Each number is 500 + 50 x the weight over its row's rms, rounded and kept within 0 to 999. Layers, rows and columns count from 0. Numbers have three digits each. The size before them is the row's rms in percent of the matrix's.

# layer 12 attention key, 768x768, rms 0.154, rows 392-447, columns 384-447
085:503561400552526512483510416505568453446492494573513423527552509515606468514572485506465488519458383452521554510517471512497407426459461475515520551523483515530512499475486524492477450472451545
077:587438559497498496534599554553513502536562521454411402480572474538494511474544508570483513491480451504545609525515583422436487492511498510512433470470436533492461589517527529555503436513518647
082:367465536443482497499574523491466564459522453551485502457396507431563502497557439453473604496667533440557539461459536611525459484509562494619418417525496458520469584513389506476511515445553460
078:504509491524539441456505543470630458582418577444435503485513437569422546495410518512467469536512453402483548512575442487478441529512534463497510479449487471462478438550540478512488513531445421
085:494533460539437542447542587544569590553528443578529589526515602561501447462454495491441547450563418494470570536530394527468546553450512503473508498459473432488556491572532515509499458423492501
084:577497524551529525511518528425427491459525443470499477531530494435561471439477412544492526418471459413454449521550472542573530611465490501542576494498515406500444553429596410588480465504488496
088:520454496413495535482572543576428487476448516399507523439506501479550531496516494457504454483539488486451514519427421546522507486610559442573480514493518454541352558456451554404498481500534443
085:516573579498490463531472423511489477571421430500493447499527450451500542463476507433400517560479515555495539511438421597469437604445442386481535567491498494514538548428476370559489560511507451
088:487442570416500515485547552549479532470474505530498502495432521499493434447590438566640528435543562505539579515535482500464559523563539519476428455513509505446419464543459581580502507540585531
093:534427431449458443524484514520382471528449556478462500516514534522553545491522485412519526484507525523519531453615498508473506504538529509461557506496515519510381512500590498515610535504625529
088:515492471534491447492566550524423509535599501505475379451448416534470441476573545493498465493563512506495407499511436509456500449562586499501378502410548441478543554552558553391508621505393537
094:447541529508428514496473497496453507531507486486492503535431518510540438513550463587466460585455478500490510555557514522495532626535479497470507455520409560451577481546524518444568573577512521
088:470434498479504547422571457520433533575451600571503495384540517464519491507549421531515503497517467396458486581439500531441465470533539574496490546453556481472478522515524450562530482426579547
099:458524474466566521479473471529447455495465535402512521448572544525530524562420522445537545477532424411421498459418539502449591490549397516507463574559537500467488508549507477515418458433475471
097:465505564533524508531460471512636504506603454525507452512506482531441558530566544495460433561471532481510509422498471553397437549447487505527512412431487506461579489506518440445546535466443529
094:517494553457483524520422630548523421536540472381504528538443452536508453514467455439452479368547561488559484468550504514539543503460550446438494549493522547549408478518502494458563462474463509
092:473615598619363510485472445509550446506490487521569565421475516488437526537396493516470507506535560520442555503482529461542526552474510485529479490586466569533539412495513446486499532524526499
094:530448564512405501567451503498527536534511502499602357538507474455441529466511534494481508469521579485423475577488487484487527534534582544513455461487556466497493485531516495506525431510476463
103:455487464520554449460496474521527502582549458469509475463407546450505529635405540451479527608465541546394524432473536526538599476469505548506460554517398442472497530531466514490574482496583590
098:537504462471407550397490436483530476414545562526454489449541587502524471524397525531543416567518534557491564561585469528447496551541439491488585570489441500572538488464550430496422562480435582
100:505500412472517441490542543509554599419398490503613509417514499491614613554524553477491548549436462503417527483442471443485495417485515506543518511593589512410435598527464539448534559496496502
104:444449472432464457522458450519407418543551468476535477489514521467488421479523442566399567505448492499474525568563483487411490467520564459461549503490522559517462550436505579417430497621467471
093:519483423477550515568494424519505398618445520501537506539551578487487450425532481511508518486473502505425438574508534520524530554605586503476480461474537511488456523573616402622551552515569487
101:434546463589542498490488432571554451550494493558405478556498407494469527549446468523485537494573573512438547590433487432512460533497446478447486562489476567442583433565414413463420493474471475
102:508542607455454519512499521466527509573560425411478565474470498497611637501504478505462379486449469582523466436526513485481519614415530473425432551474456458453473514402464498441441514416462547
108:513511514547507481444550579553519532512474516384413518488445522490472560609517475452512493446544562451482436521509408541540499502510411406534503470448516442451502566500556516474510479552425456
102:431428416428504500541494543469501557383521515521420477431457528444558520541567513515481597464498488472535600478501517573507545398517495443526513514459460511514551544564453484448523378536596467
099:509409590412425455459478474508496509464446452513540617507468530532440478418541456569537493446536563565481610456502513508543514362456549571509543512440549456571570433545609539449446501517533481
105:500501438395487449546481510503608586584451437573479484529496445540523485432613615479518494477450461473548591532439539462483567568510476508362454394493578542523499479524429551536355545630458427
104:500464481552450463429459536547577595489481452570488421558529433430534549571573485432489491502473427537475578501441507469477555481522479499506531522491574490535527509499415508578535561410439460
102:539540475527416501518479529512555614502518515523589412584462465503579498516508495381496529528562443473480528446484390432455451620484441440588476473494496389498587582489504541500570472584482395
099:422569543442462552475460508527531544474505462571449518465499508467555555449451529443529507533490477486512454447501559538425435525523566453445481455464526509496490572544513422555462515532531548
110:409500443472401542516491537407555456489475461459485520561565536517453547491463489594556553508580486466488485491586510470491384488539526505470399516446488477489553554509493498477512563499445535
101:539492497528507380512473561532524565409510466588534457438422474455416590491506545443588460627489509520507514514583493420437593525461460502523491465503448451489511507461494475511471548481475474
104:486471478622524447449534545499534478517545511514541535541552476523461450524436502490418442473480478461494542538586461565493473410480439529479616520418491507513510512537520472518538407473479541
101:471473538478476472504553526453484479477493485473475506464466505583528476514475533511444489535560458511567506506352486564457495446461420507450476451548637486460468537416646505498543472511522526
097:473472523437507493459556472469502406509557425490419442434601506495450477403476554448501584567508493573463460487400560434538561551464509563493399476482523493456501496519571483558501563556561456
102:473582442539480503500532518521493593463514435517589528542533539529511456525443503507428505485408393435487469570482487482516505435492469499446420535455525481475545448489490521446616526465532470
102:534576495519567490459496522399507484397445450531492486546497467562539541519515539519456542464465419528464553463583567516536495518520511414563431534466462509439438462463503420476429443425507497
104:573454509462536442548536546460572439522421500495591498514427418465489456471496503553454583482494555626498469491522499478356475503591525466484429425535435484549628512554499436595441572558548418
096:437604526570537564494496457513494510434536459536513483531472489461524513546584547581570534489516484489617467476493495544500522416468566558503590500538524477498513443505568451467488412567487530
099:477437457511456538519542439428486488509554507516571449444469445516453636528544562405426356371441506443478545548450490541454584532468420614524489543396551499532470521502532529567535452469553507
102:497543539551556397487537472431482571505362528479534489585528424538492551514509498497465501497420580488530508490398516502517525554511513519504478459427577560586508430546477566512566475483333511
096:519529480438445509454508515499525445478583552628457628504554445492512553472497507455419566549568524428419545437463506453558466384475563535562534525638489467546512393446524473551367475548510506
102:484486517571544568472579444452477455431498523458498474448519511521514562499431382563528526480538506450499509460469496532595517523483529506550479495567503510484488551573520499451560490489409590
100:449496514503546478468535476544457516446363564549456479447510478543475521562538426511377528540472571459449508437576569524550474587580566508557484478573497506523489458504477488439518541508483491
100:480474421478483502553515503457351508400479489462508549527532425486456474427506423490448474425604580588487502491550426470486496559477555526544508519476524547543549525460590516491496583569419449
105:532419460468574546432515501420522492544583522486403514557524470489604454505414461497554445539533522483488588546600418520526411496408507514532515535475440560455467471506530514476507472452519477
097:417460491526466510469475501469588522503456559513509352428404428546438493421505568491530468520538491488548475492460509564540517471496457488584479521559539504478551465504568566545547560479564472
103:358518488517459475472350539603462529530475512557510499482505518578453522569607485546491531554472524582477454404499545467517564589493507422496496421424469532481588417578525519476453498573518548
103:622491586538459498517494548514506391458598401483481565551554562584503455517449519477486512485462529499504458478541482337556555476456464546525499426455521532455468424610378457539462518511470514
106:503601544465490519551467483446517545542391481414478449499605443513497543469575519476513452542428564476459494510528588414482459533616538460418535549550510555492543554510445519565411459595478549
101:568534557557497503553504372483551515453456519459565529496429515463537523474532490551519501460490507450468457460449465482507546497469457363507551449474568506479534488513494508477360444522546424
103:535520526503532445460554546476479527464392482493516598469517503459493595556483514502497538521528495551431487547475393614520486468388583414475466485456427502580437461429472447523535572469456465
101:489573471480554544486454527513507628539608502463520508515518480472502552490510505425525498421572429482586527486528615472502552518531560547518409512430525540519479537560489542564427423494528465
099:548512532482500533500563474426445539477504504440532478535624521504566494508495481500501417534491487450455439490445444455521472398488459546513484494445425458570524558585564555489571544546476474
# layer 12 attention query, 768x768, rms 0.155, rows 393-447, columns 384-447
086:556425518510396479426498507510521465431474507460495538527475522478536494458403415516486479504481475491512434494470503487514511534548445479430404508497594529543532464493469417498455465525531538
089:532455501476542496417517519536470539562569512453446594522588505471550410484502409544503461540491511508479449511531575429577450492546399460496381429538542529477439502536414407457440527561459516
085:493577429489538532518516492536468526491550353543482488540441564498422545580517506439439515569503604545534490473453568537478513516491551481504546493421541575530547486491555476445483483525513538
091:508516454429477573506417474438440450552437492461509516508500494532533462482562539456561501519435593539469453420464501409495530482503479465429535405398571497533472406487561578466452562550438544
088:510511533568340485440544502637600460557578510537507473443450544489421483465522448446553495482361498547452472454562386502554568497493549484583469506376522537536566466428451607563480477450416520
092:551406508486510523543583521461461439477494507507518464512577412495497474466531479528628505450504433507581446473500509552397477525581506541423401493440564466523409618463555537504548456505517481
086:505485474490495497506596542559472509587477441549504515589552500420495500519508429586539450536538429542532467477498639500425418521581499521608539427450566500568465419520579557516468510519402533
091:586401555582517615454472591506442461532545409532469492516447495526575506525515594476472467461497568505508582430444454508426667530464513512467512538409446522506398454580480538445540544461535473
101:554537462454446503488534524471455499457506445540566500447509522593480487494558451504550488453584409433446457610409485476542449447521604520534511531544441531496453568544524534483481508511438509
095:517533468485486589454443546524507557497527528469516532490499479454548440508482360533556551489549526495501442539456517488483398526557466565452451520450494494505426530524472583465489522418515470
096:458556453583568522441459579548429489459481528485470513499471435594487495480498597487512417510452583556563589498461544471507467472483468530410579512559510504512428433486455479538513450502434545
093:535539428556526560575539542447468607426505489384472501448488547477436489495540446512564540561466541540477530513570525487549499568537558510473470398400446434575547449475499496498512555530511472
101:495488636455450469491584500490521520416433531531426558531557473478468419492475421521619461450510485447483439413502492500553525391508545480514434445495493400591545568508515481419427490470482425
117:587509503560639511425524554506524433439507444430445528555580551467518539532442532502445442490573521572631479454572559503605479516517447524533514475498500512550471526480483476563453420508480634
091:395506559511475465497420491556511467528497501496513509391422471424515519567492497501471497564407538507438497419528530434517529441553449441499549534490487544471526464601469528520454475585499524
098:479411465570519382495404446448572513480472528512447509486532508517515500491605576504498471473451581421423530392454451529538479449452530459580525565555526466455466485524448561510525539473400502
093:489531497556447457458566529495507517474472521568544466486626543543525488480527508422399508517499495461515469432519534503568562474534521512479377570500562448483506471525535484551532561494507455
107:490493586553564544518576519487572561492422457517525490427506522516531481461484576478522459535428462518529643506475488527477492383530465513446443508503459424530443552530492527450418451549517493
101:494369508494618489457498592475527460512560428527558462502424512536502501608535526520492534439579464464467445496516387578448495600449500454473461515470476482469459464525547470496421517541550498
102:487514412486494483508507465501469533465526483467475472488518570566536518530500406499484480529450515634498523486436435477532463546478549497397421476487601537459500522511418495482581446514486517
102:453506549498422468507486527477477527528555524476576497546559461374555463453385372503589545526483550472410430497607493424573503517434490483514452476542454581515557519460569472568517640430543516
098:512474524445574374457455440513526485522510488463422507484484515493514478434509489547561519578522568442466605520505482478503537415473565460549440534519432475490577514509547471467495578463547471
099:524450532517485531492414474581455525535467488507534534466445479477438536457396470466454468493524496550523503500460393445488509505482555529468491485533420424569471538527501478487568477475546566
102:435560500469457475511443583512541483458521540469461463522446472488451487463524534536473508520492523456390553512510484529501489442539553543517519568439536511466534414620464476566495387486557566
108:495488551521524509492501459479493597461510547530560569504505483565604506506498493495445540426495495390459511534408576493541507483485400496595576399442554491430498525486530553533511509453485453
106:504500466408520498459512594407456521458548481563577385455444533495467649503586569519544546587497397416499510568527466495505635578437450503485571501413446477479518573477519486440484500440591515
103:554523395555617489467551465466581423499418538499508538475606526561440540460475577525536496514494479476497524492569581549513512509490450486529469523493493520481532536550472374482529491451472486
106:488584569496471428507442543516549525472443449483554519474531529557449434511457459459554499487491448531512432431477560521445557515492581481450393585494478496474520514446465437440570541453418477
099:469492494506426444375551495464433523490499531485528530520432495472433496484588509581515376459479485507499409534462516560496536379521482395532471443479465568537500586486474508453501532473398550
102:530577443507420501449434476479470426484545479533586580491455418428568531510532472445400503574519456495574450467410556506445530507479502453468529571540455476612529416526482493467583534458536486
105:550558459431552488415411533529475433533539514499468447357480552506610620534646453458511503512451555514404522427481578519436563553513539421514506520444466513441529482521450415526541559574574481
108:488423464476539546546415540491525514456536425383528493454531593474512521430463504544562470481546487412470501591562513530545509523543482523500453480521560574519489486537533471509478561531513554
101:632576507528428450503521466552556468600567444534485497481488441448441493537415521411471472470498448431575492475527499435483484484426525431443509481555486484509418540447444552508462431550486614
105:540488516456488443515442568473425418580473599482557449591558545482531544490453539558434506533580511504500556443479524504580507445537425534554495485564545552503517505431563441506488522564453493
097:459489513475576495494460495523532501524584548408466515433473530590391489508568550545410400458547548650481550535534500518544502506504495514558498550555401447511467481540509572509475484506486533
100:547605419461514523480417457386500478530472545495480499424476543426474397509557446527537485530451594523418517549429404487450558541482521444497515462545392471493603582546501392562423401518531490
102:500545499550447468573422476653450441512550530600435409526492507554411450484496494537614584582601561554422497499508468486472515414540545495563437524480492494544494512434451623617501489509572583
104:437445368500478474555564427578561575433512508479395516478505400603611498528461490444438530521524494450453433521479416443458441517473454520397564465474409532534525536502407495571413497413500599
105:493511609509573439520524534484605554483552574519431502503458445493433484522588514548582600575466524524540446518424434455390537538535525458467476548516533468560467546548573432563509561442466481
104:434580463538576555490479435532479544435524500529455494423555464518481468530502412505484444477579526590497439511542473454491487510539526572590451388448504554447538564484500483511538524497501549
103:445491469467425550438561466488503567491510446564515432485403555549471540599467499442566532501486503371488475537516489413498520524541549495593483560497506453546525601506458540526481458417491641
104:541454433455375401549571503486497443487461479536581483604481497525520542563536563440515471548568576534527493524493497513441412551525638506545488362477518464457526589509543558584555509447532490
099:438428516412404552489546388456537514454526488430478517400471438477383514543573581430510447583590373464512539575533604540513448489558406481503476461537502530403556447399556479503500471527487506
106:488558491545550480431482515487511553534413486526469449442475501503565621451609489511567538441478505525496482403457419458437537439461500458502616470491439527492472637588468502454532516578497466
097:539560382611449496552562525526378403562490572435510522436562510399486422448382408519504455526551486489552449567575613421503516476443441565490419490570534504485442481489553470542507601504550446
102:491513446553444510444486578457572476495421491506492478442468529442513559457524466518476593518546582595582521521510408542422485512474542581569559530449615437512468583549611462481438517494543482
106:391425490533507526533570549529524462497456540499515488448463507456537554501455538526582481483551428532425509504513398499564569559500519481478561448433512453433557486518446403524419485497547484
099:445473543501550465455553517458622500440491420495523500558528478536451541620526479434474454518371506542402516460490527485510500458496524508503433562509652610499513522471438500464437487464466529
108:496445583511458519513455472558500478507546495533437507504455486483560543443436568559525564504402417458381517504432565436346514539467523543608480511575567477503542407497518477551536482563528536
107:444507508474511493473563524506519526501508465587470476479503452490433502505518518434476514535466521474538474469535369522524592446494590465580525484499484534528560541488556483454479529533548627
103:530470489496490476495463424457681517538545502458480564499524522483528554423560479491466507498418429546425620466523502524606455587531523591395467519532524501556527525453550391467470432435432536
107:451388635512459461431562476501502552499422524581468477468524482494479482493553470473533545517534490575511615483498541448489488517492504537493500556486557510474412487447485489482493498466493450
100:582513565508500493498558442490414537481466532515470521506539642505522519476533484490478430564526467514460419498524404513491492474509478461515437503426545568471558471584469535494415499611495494
099:563572558469518524533409495392455494485496471678399540510485578535558546516415553525547495493591368461546442491549444518418557631482538515568517525550448536469476497497452541492430524492386423
096:522434509514434441496474482500548420429573479552477476515460447578416538479491455525452505426557563497462541458527579462495477528474514546476508514539622529500515485590557491433520532493487447
# layer 12 attention value, 768x768, rms 0.167, rows 384-435, columns 384-447
094:495547509507573606552618532437445496445553520487560487506539484480404580517558614399541499468509490558575462524424464486428536487546502582554466550567535532534488469491456530562569454439483448
099:488514517483397438534533516534568649569505534445531519521409558469456396416449471495589471484473481524478466526456629476517496614529551501490509552523517501539402440574543514439467496449478464
099:542611384481530510473515528449560435512531492619431534431499495546442530484588484550508497451546554485470475455561528503522598485507457358559445479431565521498394518515448520527495559479475580
104:522544581537529580513583524469435431468498551581473452469519470464500523501605483503583559474498573524523492433527586480448555466549541463466451525516523504458544459460497477456524475496520461
098:520571505565429460479482486487476490520451484489598479410441482524447533491497441588501609588569481578502443465417473533446497448531494532514579502572573511476476508468505536397642430541516454
095:615566410509436479466532463457543479492543460449541560484497517557563484437469438457482403558527512508534522473508501466470490541463530469528428377451545510529471414522510458457573348471527472
096:478496518498512524543468440556471548449563504531479478553423573383475553431635392476526570494482525600527404534504578626516499480507609462466547443524531419541516475506478486546518553515454478
104:528558431457493475547492525464521566525416419520510469504521466460528566571561640500523519455573435528537430441509532509470413503508441533545469513494489492506393443381475512425552427530493522
102:562510380480443445497543589507395531509652494564441560511533454473579496518528557607465396544487506625498496529446476507554515513454539570463562416596468503547473564535509508529482479579509472
103:539574544549454557441537588563429504492590509462475496447478431486652505492514514537512514571485540560478548646415575434570477475573517508505442538422438474600563484557494543573522525549566558
107:572524529609484468463518515569465427482433638494418538499568518499391543492499514556592518626518465509447469449575466469433578536476537449529588431510575486507492488477409465548437567419522529
102:553414528581577545591514502556506530445503513551453553436528501495471483509435530499556473490493426410555536521495542541577599449516473532435543521557503527455579541519491546530460505556537496
097:498435502568525547412566475616505528465492558451530494484512464409483565458505502445449567523540564361516537440591525594514548453447488392492471480544474435586440546481519427467502518491478496
099:532490553476518525494435512550460495500544625513537478585475437528511468481448517490431570491476456525472524518453485419564539364411484540512531510577461503481568556499497498551470488527532582
104:496554488480481596450501526501564565570459456409434504451533451542529466591563548479491425582454439529502533534554611463436428460540549547464502418502440479447451456501543580531518445532510498
100:457540495452570514576489445536552448451537502489521430435490508515567578502527491489458574459508463443547496505537568516505544423486505534494431577487561536570556442399564464392448429475461474
099:530436496552575493537471533446427484534538461495444535439443524566534511390611508472519509411494470472571471474549517498475495544454444460526584553571484557518584572402545501446564460514433454
097:426530576453551409537459475512518488550550488530432580438596482562516513609466518531429509498509463535583500593520546511643536450485564524383551421442517547435473497394537603510479502523475593
095:515438578522555495584482494529479441546539491606525547498438502514505496463567515501425419507508566537572532502485544487451604564580501550435537586482480482459575543425538453439441420528481547
094:562517547612557508458481538533511519553551553494572403475567493502530539474564423512559500522583490457420548489550493513485434524482474490493486481526429531474474536522447473428444506507479536
098:592487432482410599485453469467451455610530510536437530493481505586519469585548533615484486569517518356425482605448516535488483545531438512516469453423514525471516502488499511537507529421554488
100:486505514510547483566373448473561484551635426518484531422465495500533472447586582520479467533544410547594420509517494595434502468486506495574472576527364503475399499445413466459507537509463471
097:500512435534531493522495565579535478467489529468500501511540561470515456505532465567505427563474529578523551465468491504587555510473547510499475447544482504451521483482627529533471510471556541
096:587502448448483454537463462480457529444507519552502481471505462462466597587324517479557421536503424444445611543470563462510489570436420560569470452513495551481545533514508503508426408509561407
094:475493473554536558549392567439591561507476481383525539489514446564526563434566413543493517500485577408490504554410539510545516453561471470482483490505471452573530430481524540458387478544474495
099:510534529526446468529515471433511473448502512469469543522585556477519508458446604452494614447500416543490481572496490551502477493395598493604465580483456437560496518509420501465498535568543507
099:514484580422528510517517472593526481515497465451550518573476493476547499382510530460499472476461447539456515551453418449538470411517439466418508616597620516567468466411551444512506528462505473
093:470503388455510471490489585563552493428451435507442575542480481482438451451518444583568441511481455501455547506492543422461544419492506422438632490547494422477456469516492507432421505413426491
095:498516488501545357486443411452425473475534561480512444528521544574383457382467496516511528422585463501533497456538549443574487577529488387540413525498434485521480589548472476515516583557478592
106:480455522483528434559460416518496435475621478574450478471561556548612403519464492485485513447535548533604562514544433454408464413509462495617504469488499433548466498397479421468483518513475530
107:484533441526496462520471529466545549473418364385519504524495505491557449471459571542542437519460547487606422512481502553559462519575474530505525437444497431536446524561448606372466539501524573
098:458477494420600497539434606473520450467414543494565568550544567477423550452538542493582488525543487379475456484545540488467551488446438410482481516576417522447534528515613510596573409407541556
110:504471535526508496615516479559486461434527556536552517496571480490421502539424527372525584427508406425584468435499443546447548493468575468476534522545523564480469546424561521425412493433509570
102:538517406523507429520459437466425479520565525497500524460483513431502576519557462566539537492586613614564526482481611469600572532467547494527442520506525544542477479382400440434645540604566620
095:486508503482374429395502485469500559485507524474512470477540426457488470512591535471460459526552534533514428523507497535561497481457515445470475514502444443517547402551457507455589447474481517
093:496489639497528486498536527549540503529508444530520428577495517558497528432427529442429541476561547455473474522505436415555470434506476481492511512485531482564567453527480567477484513502508479
098:485490603545534505488425464467483511463558538609562449428474517501531483458434577503609511481509543499560533511562482561476525436536457479493510607536480562460380402479405477465493486494491547
098:496600491456439527533496440391448509451548413546412520420459514560475440604544484548428475512544575444439459471576552479477519522444589403551473477386462473507532528529429415469542511512484535
102:443584471463453482612472495605451531530508563412549481583484496444534553559462568541613511550492514452466540463499570506466574489536552517537558436397460480579415539510583498575439477456482561
096:544399486522503566421464524577480467473535465446436498478546535492504480517546514517469490481559540508507448524452579454547435480446514557501584462470504392530484578467446502454499425439477483
101:577456495529566499526441509557475462496591507453544473492517532477432525382457586529439476563476617544476504437551469454546458359467498518540590507543502563441442527487478444471431510496501461
093:416523469489474502545468514436478498410522402548561513481512550549527538561497489526491593474461582507519457397442545543409459604515462497550384502516495454520526491488476546487578489526463497
095:571473473526563479508517461467504528416475533412481477497482581511438506542484542485564575421535462438417498530536477523498502570435516518511449524524517474467517500529537481470548568473354603
104:490487522536521440451473587491481457555590493533452485460502488462502429617450495527460366572552512534468495553528505479580514465448488580454508410489466362507499434598524460565510586499524461
096:536422457551502515454553478494534530482453450553545527435419557496441562474480493458438491477451507575536463403499472476450434528466484514450467625428370444456495437461452482547476528437579525
096:483441437545361496444447462512485493548488474531544501435543439458485477522525418583524597478389508513502577565509535541480506535496490570558446528488576529457499470539438431459477448503548431
102:590489508492450488517460533465473418477482472483446499448626572522485465492515514488496513546488451423407470517556506489551604423547583562470518564567525488486508435528539515484492471501449542
101:536493496458546507551455543565591603462466497411475419541481559493580502471490432469514536542509465499533492584479483476449472432485432547525564491510501457495449604440569496507497561509490548
106:448564509523501500549469511529515573592493472462555570596539544531592362501481562557583496511518410547527545451504504537463546538512507466450490523507541518518455466490541528508524514466473496
092:417474524411600437506492492601501488503551517457453478407494520465549533516418523527574541549458561469520525502544552475493485480487492394552491519429467437474466437481443475463469517433609539
100:548508566385522476478591515487524548547474449501502468410500493561475531521506484498501527479520525529532500475517478526477565418454439425543550484552464533550467525447468457492569494594527544
099:582468453558420522482473499448474402347551478551469517615542479512541496518451573513493522541447514485494441427645448569508442641494523550510449416543462548471440498576523539466394542491501553
# layer 12 attention output (transposed), 768x768, rms 0.158, rows 384-434, columns 384-447
096:480397520430484450512550498518558565501521531556446500523492493517502490421487489451421488554551501620519524482474477442410449481497541511538506522427476435513480444555477463419496463472445550
103:538429463511519410455583517529517440500450514472509387611515484504459528481445628511568529630578410601492497572446582455499403506496580502548524475598495509517520494572483585540458484665535582
099:601536492588451458591504530487543474450566458492485544511550390546475556535467588549343447509522443497603558558424512523437485461531463504500505483517474496535490391534485575567603459578466458
103:504534444431554492460401508400490511497544440515423494502538438443454454513477476558409484441534571509490497528458446510454523544559485495477402324522478539604559458509507550517545587516457528
102:435583392477465490479464468430577429530450412568456564558584548487392587533527469561448509489422541468547537550533560421430507514452603514502510498469498416512545546557440484609526533507526527
095:575497528482506462518509562488472512513491473493530513412537491514477454471540589482555507493540556502455606616442521562527534435514560494559519555503506373466516544580510544530474594465422498
097:442457514605544469432506571441526459546463472500484557585567576393463542521535509487480456418421528427463444496539461542426534519436506566557466583633452462474460469535573488498467549470530498
101:426514434408436398585498464493623494582455488552452476440514471515437505503448481558505435503548500552551476489531621479432434452581456509469414455471441423478473474560435533476542540497489508
100:519486509493517451427557462526567490527481436510540568457537524419540482549502482520520501515535461469552454512541538529579546457424455458470519558468533618440454537473546517480526446566500477
104:554565511521445466492529525528573466416491508466527557533545565555441524478399567531554573441529462563496607523533524489435467487585632472585475510490505447480428442450595525425501463607451484
107:438530599507453548459484503436557475537507506517540554513541507419515539471576468523575494562451553429471604491494462482573540435415569571470456539512520557491521593464581489466523522470581405
103:487491446512505423538546493525510520565513490425568553398467447492630576420517446481518598517429531478475446516565456553489473595443479523576520480494487511469549468497526410411455423551521402
098:485576427541533559490512485425458523506524592485563522529476449543538511471514550542544459517513507369469472542414445527399501510545484513476561471444413568557566540439440505559503489542502479
096:561422495577494477405550618537462491488511508562601446553461491530608487457410497461476516537488516609530599519500415488497518496502565490487346489424508580477539547591449491508470468511508433
106:560536445545425509540501461577601488389480460503548567507461585457488503566454510560525535535476438427518543541523568476552502446530516488487444496480556478541513579545447552560445504467493474
101:485501527499460492544539606430472542490584444559470438462496442484527429486587424462463462456464454468459445468574485455550483519503508535457550459537558570494456569460481410499533428491539506
099:528521466471522545450442536484506568495622575515414541459529527523513480469416423561559472429582580497554491500585513547392521535611477532453456459560484524411464503443440548471499558530439577
098:568459605515484472515474573520515424527541559483534438445476528481549599472523506458635509466477538469508619504435425561483477500469595483503507487557508438513498545502553506482593412471570398
097:532455420595485484433495470486474546567542638572423499449499531436605503480529493392489525448508471531485543600559526497429472572623487500490583523481474473485424525434516548505430529519484554
094:455481457477605434527435436435427484424423551514500564590488549505521449487585508487502390525489494511583541543521537572440452438556495497530511549565530613572526427555513485520611478575528477
099:413499488500497483465499481535434427435429476498494573461417560431485521542448518546562502465406504565632483409466486374536464459430521316487510528518467467517497506510518455506499464516431490
098:518549393553491461635412494513364367472417438520532516503452449504531522448541568474498456538564496484475593527511511465475558512510502377489501502449584579532466428493478508399503458564532481
100:536451568469571517417456510495509492490468530507501565525479589427569487591502431515477564583478550556471544556447529523472531496433554634543542482537545539558620477455459505425494517549468431
096:518427516499579498490585461498534452476427451491499538504415550508522496499538438510573628584456479488415523484539453583491556475490597508603527591468462466535503514600401494550521596513620489
098:527529479585383437456539534547521528506588447445486523511583569471586443489417522507553542524451501395562506468508521456472521512513476671499498408535442475478446585579463587463476602483457532
100:506471483546554503435483448565534385574486570517464488481398514552485540503512470567475547516562465481444513493480457503508492522643563437573401605449539496513482455518598576498507565497520514
103:506468515546451403476514577453557448469460503543540485522488469519545513486489394527511508407534504551523478461554426545489533564509489492535454477473441471487517522518513465514452390474552434
097:536494485471440519507540482487377495451404510473547498511524600462513545507469554447518551499476497530437514461527480609496512398367549561485522459512403474464467501602520520504482518424490340
095:471561456485489457543390548529467558492521519420498485365559512546503481505512595548513502525506534437485502555454540450448521410489610508479505488482542432377469536527563540501442415419489471
103:388514491404516532576552569473520503465484470521472518506519411571359570516587541516474493534595414429525419481515460495519482527528487587514460494506532565474509554561576525464581510565539516
106:522469460437479480550467510531536529524509509594436494427456556420370519573465510530503433478485413562460458504430543528578574463527462448509517474544488480514507494544555545567470450532490577
096:454458457531540533468467481490437567551600548484456497459511497484509529510499554430483485452519481498583584469456565509491500566543529526445536463544483544539487487484513555473422472515527494
107:462565538430552496541516441508420594445489458450443490489454372506509560461592542452516431509412533488449485564559437452436518462495527524503480436602480560496467576488420459486583427496554569
099:496511518468439545551535541458486538481544510453581576523491436609561470494500515497495407520505467393435471691575489516443450560429424442504541492473517497476567552430515536451529543465484517
097:464522500542598497597430549512588483514485490462508499508581496550558506590506488564617508518547422448492488603516574485493543412524540492502431544523481419487415466571579517412550481422532512
093:540434601611501544474431471490621494427482512513518397507540451537500491514579494447573500457534529536502492507454521513534494494511509523526490521402521442505508475484537496447523534469408502
102:549509518577513433596546524456588539442522534460461498481507374557596415492604535548497522529582498443453423458534487460393543553588507591452539534557473549463564509461471365560484473532455485
098:627558553453468528481538461552577497533447376515523499622455538485460454489566425497499480454485494613482510512471547580535495515535469482486545542475565563557462517519521530525578499518414516
101:535471481503569496490480468470508454470493501489535520533485547595444474480535560459523435514456542501508527527482505410583480499482493580478496523526505584420498548448510487426482481520550468
099:463481548442478535473514544498503505562577542521526559528496435469508486495477469508539525478398481482542382494503577569463569496528510486465478451507464463514440455498451567520442502494508571
103:443550627594480481487506387504464526407515575548532584466516472557595474603470522482535583481513512573496512567513523509541531579582443533504507522499449445510558551475419447459435495502450609
091:479517486472479485493466566535433603476536485526409487597456530422457532469515582486508389453467541443495523470503523543500484517440515493527570442557544534474463532567509566466526469413461537
094:581514485450512454514430585492547490508422570478538443480445443545412501554493525450424458531464511448450521402376470532508595557491475535506459487459480499518464459514514503576538487550504551
104:539448564545529528495491539582567508518456533536552554529526542472539484497543355506477528510367578453507590416447469445443415486545542484509445551587490541453648431477523491529425492532406481
099:545550448382450471513460547500588520525521512477426427546500532511547481529574571516537509495540478493497570503515559409502453428510559613536594534480466523501467504555529502428494534522546498
098:499571511503553536500474527456504470423455460560517437537486501443500539551499519479518468478530550616368469487513519523478452537429442529500480527496440449556562469556492478497611498414511469
101:416567594514347582433536528559539513464524509483595480432485476468387545569498398436528541535460549583525474487438463555558493532516487532561508512494518509437462535490540426480526469491492479
101:465550480478529503507511517496442563471470558502482479434496521541499431477448526512532559503559525584416529500548490529580540401508501522571459413488439602539437496556420451507422433614578517
105:532432535390459461523507541496454517447483512460510455505463493449493491489453478493584571566504535504520513486460451469543479580467575567455463457534590465502493568526480468522462476526525450
092:422515573460482531523573465434458445517534503473617454499425455610545445430455538437498525497464510477396367523555534474540460510522453539484323473469518546447455575480533456471600566577543480
100:399544462497499506533521449553523521523452576511479529550462538497516575463519555597465465506516556525496441622465609461422542498593460463527523449439548517483489509518478511556498488596503511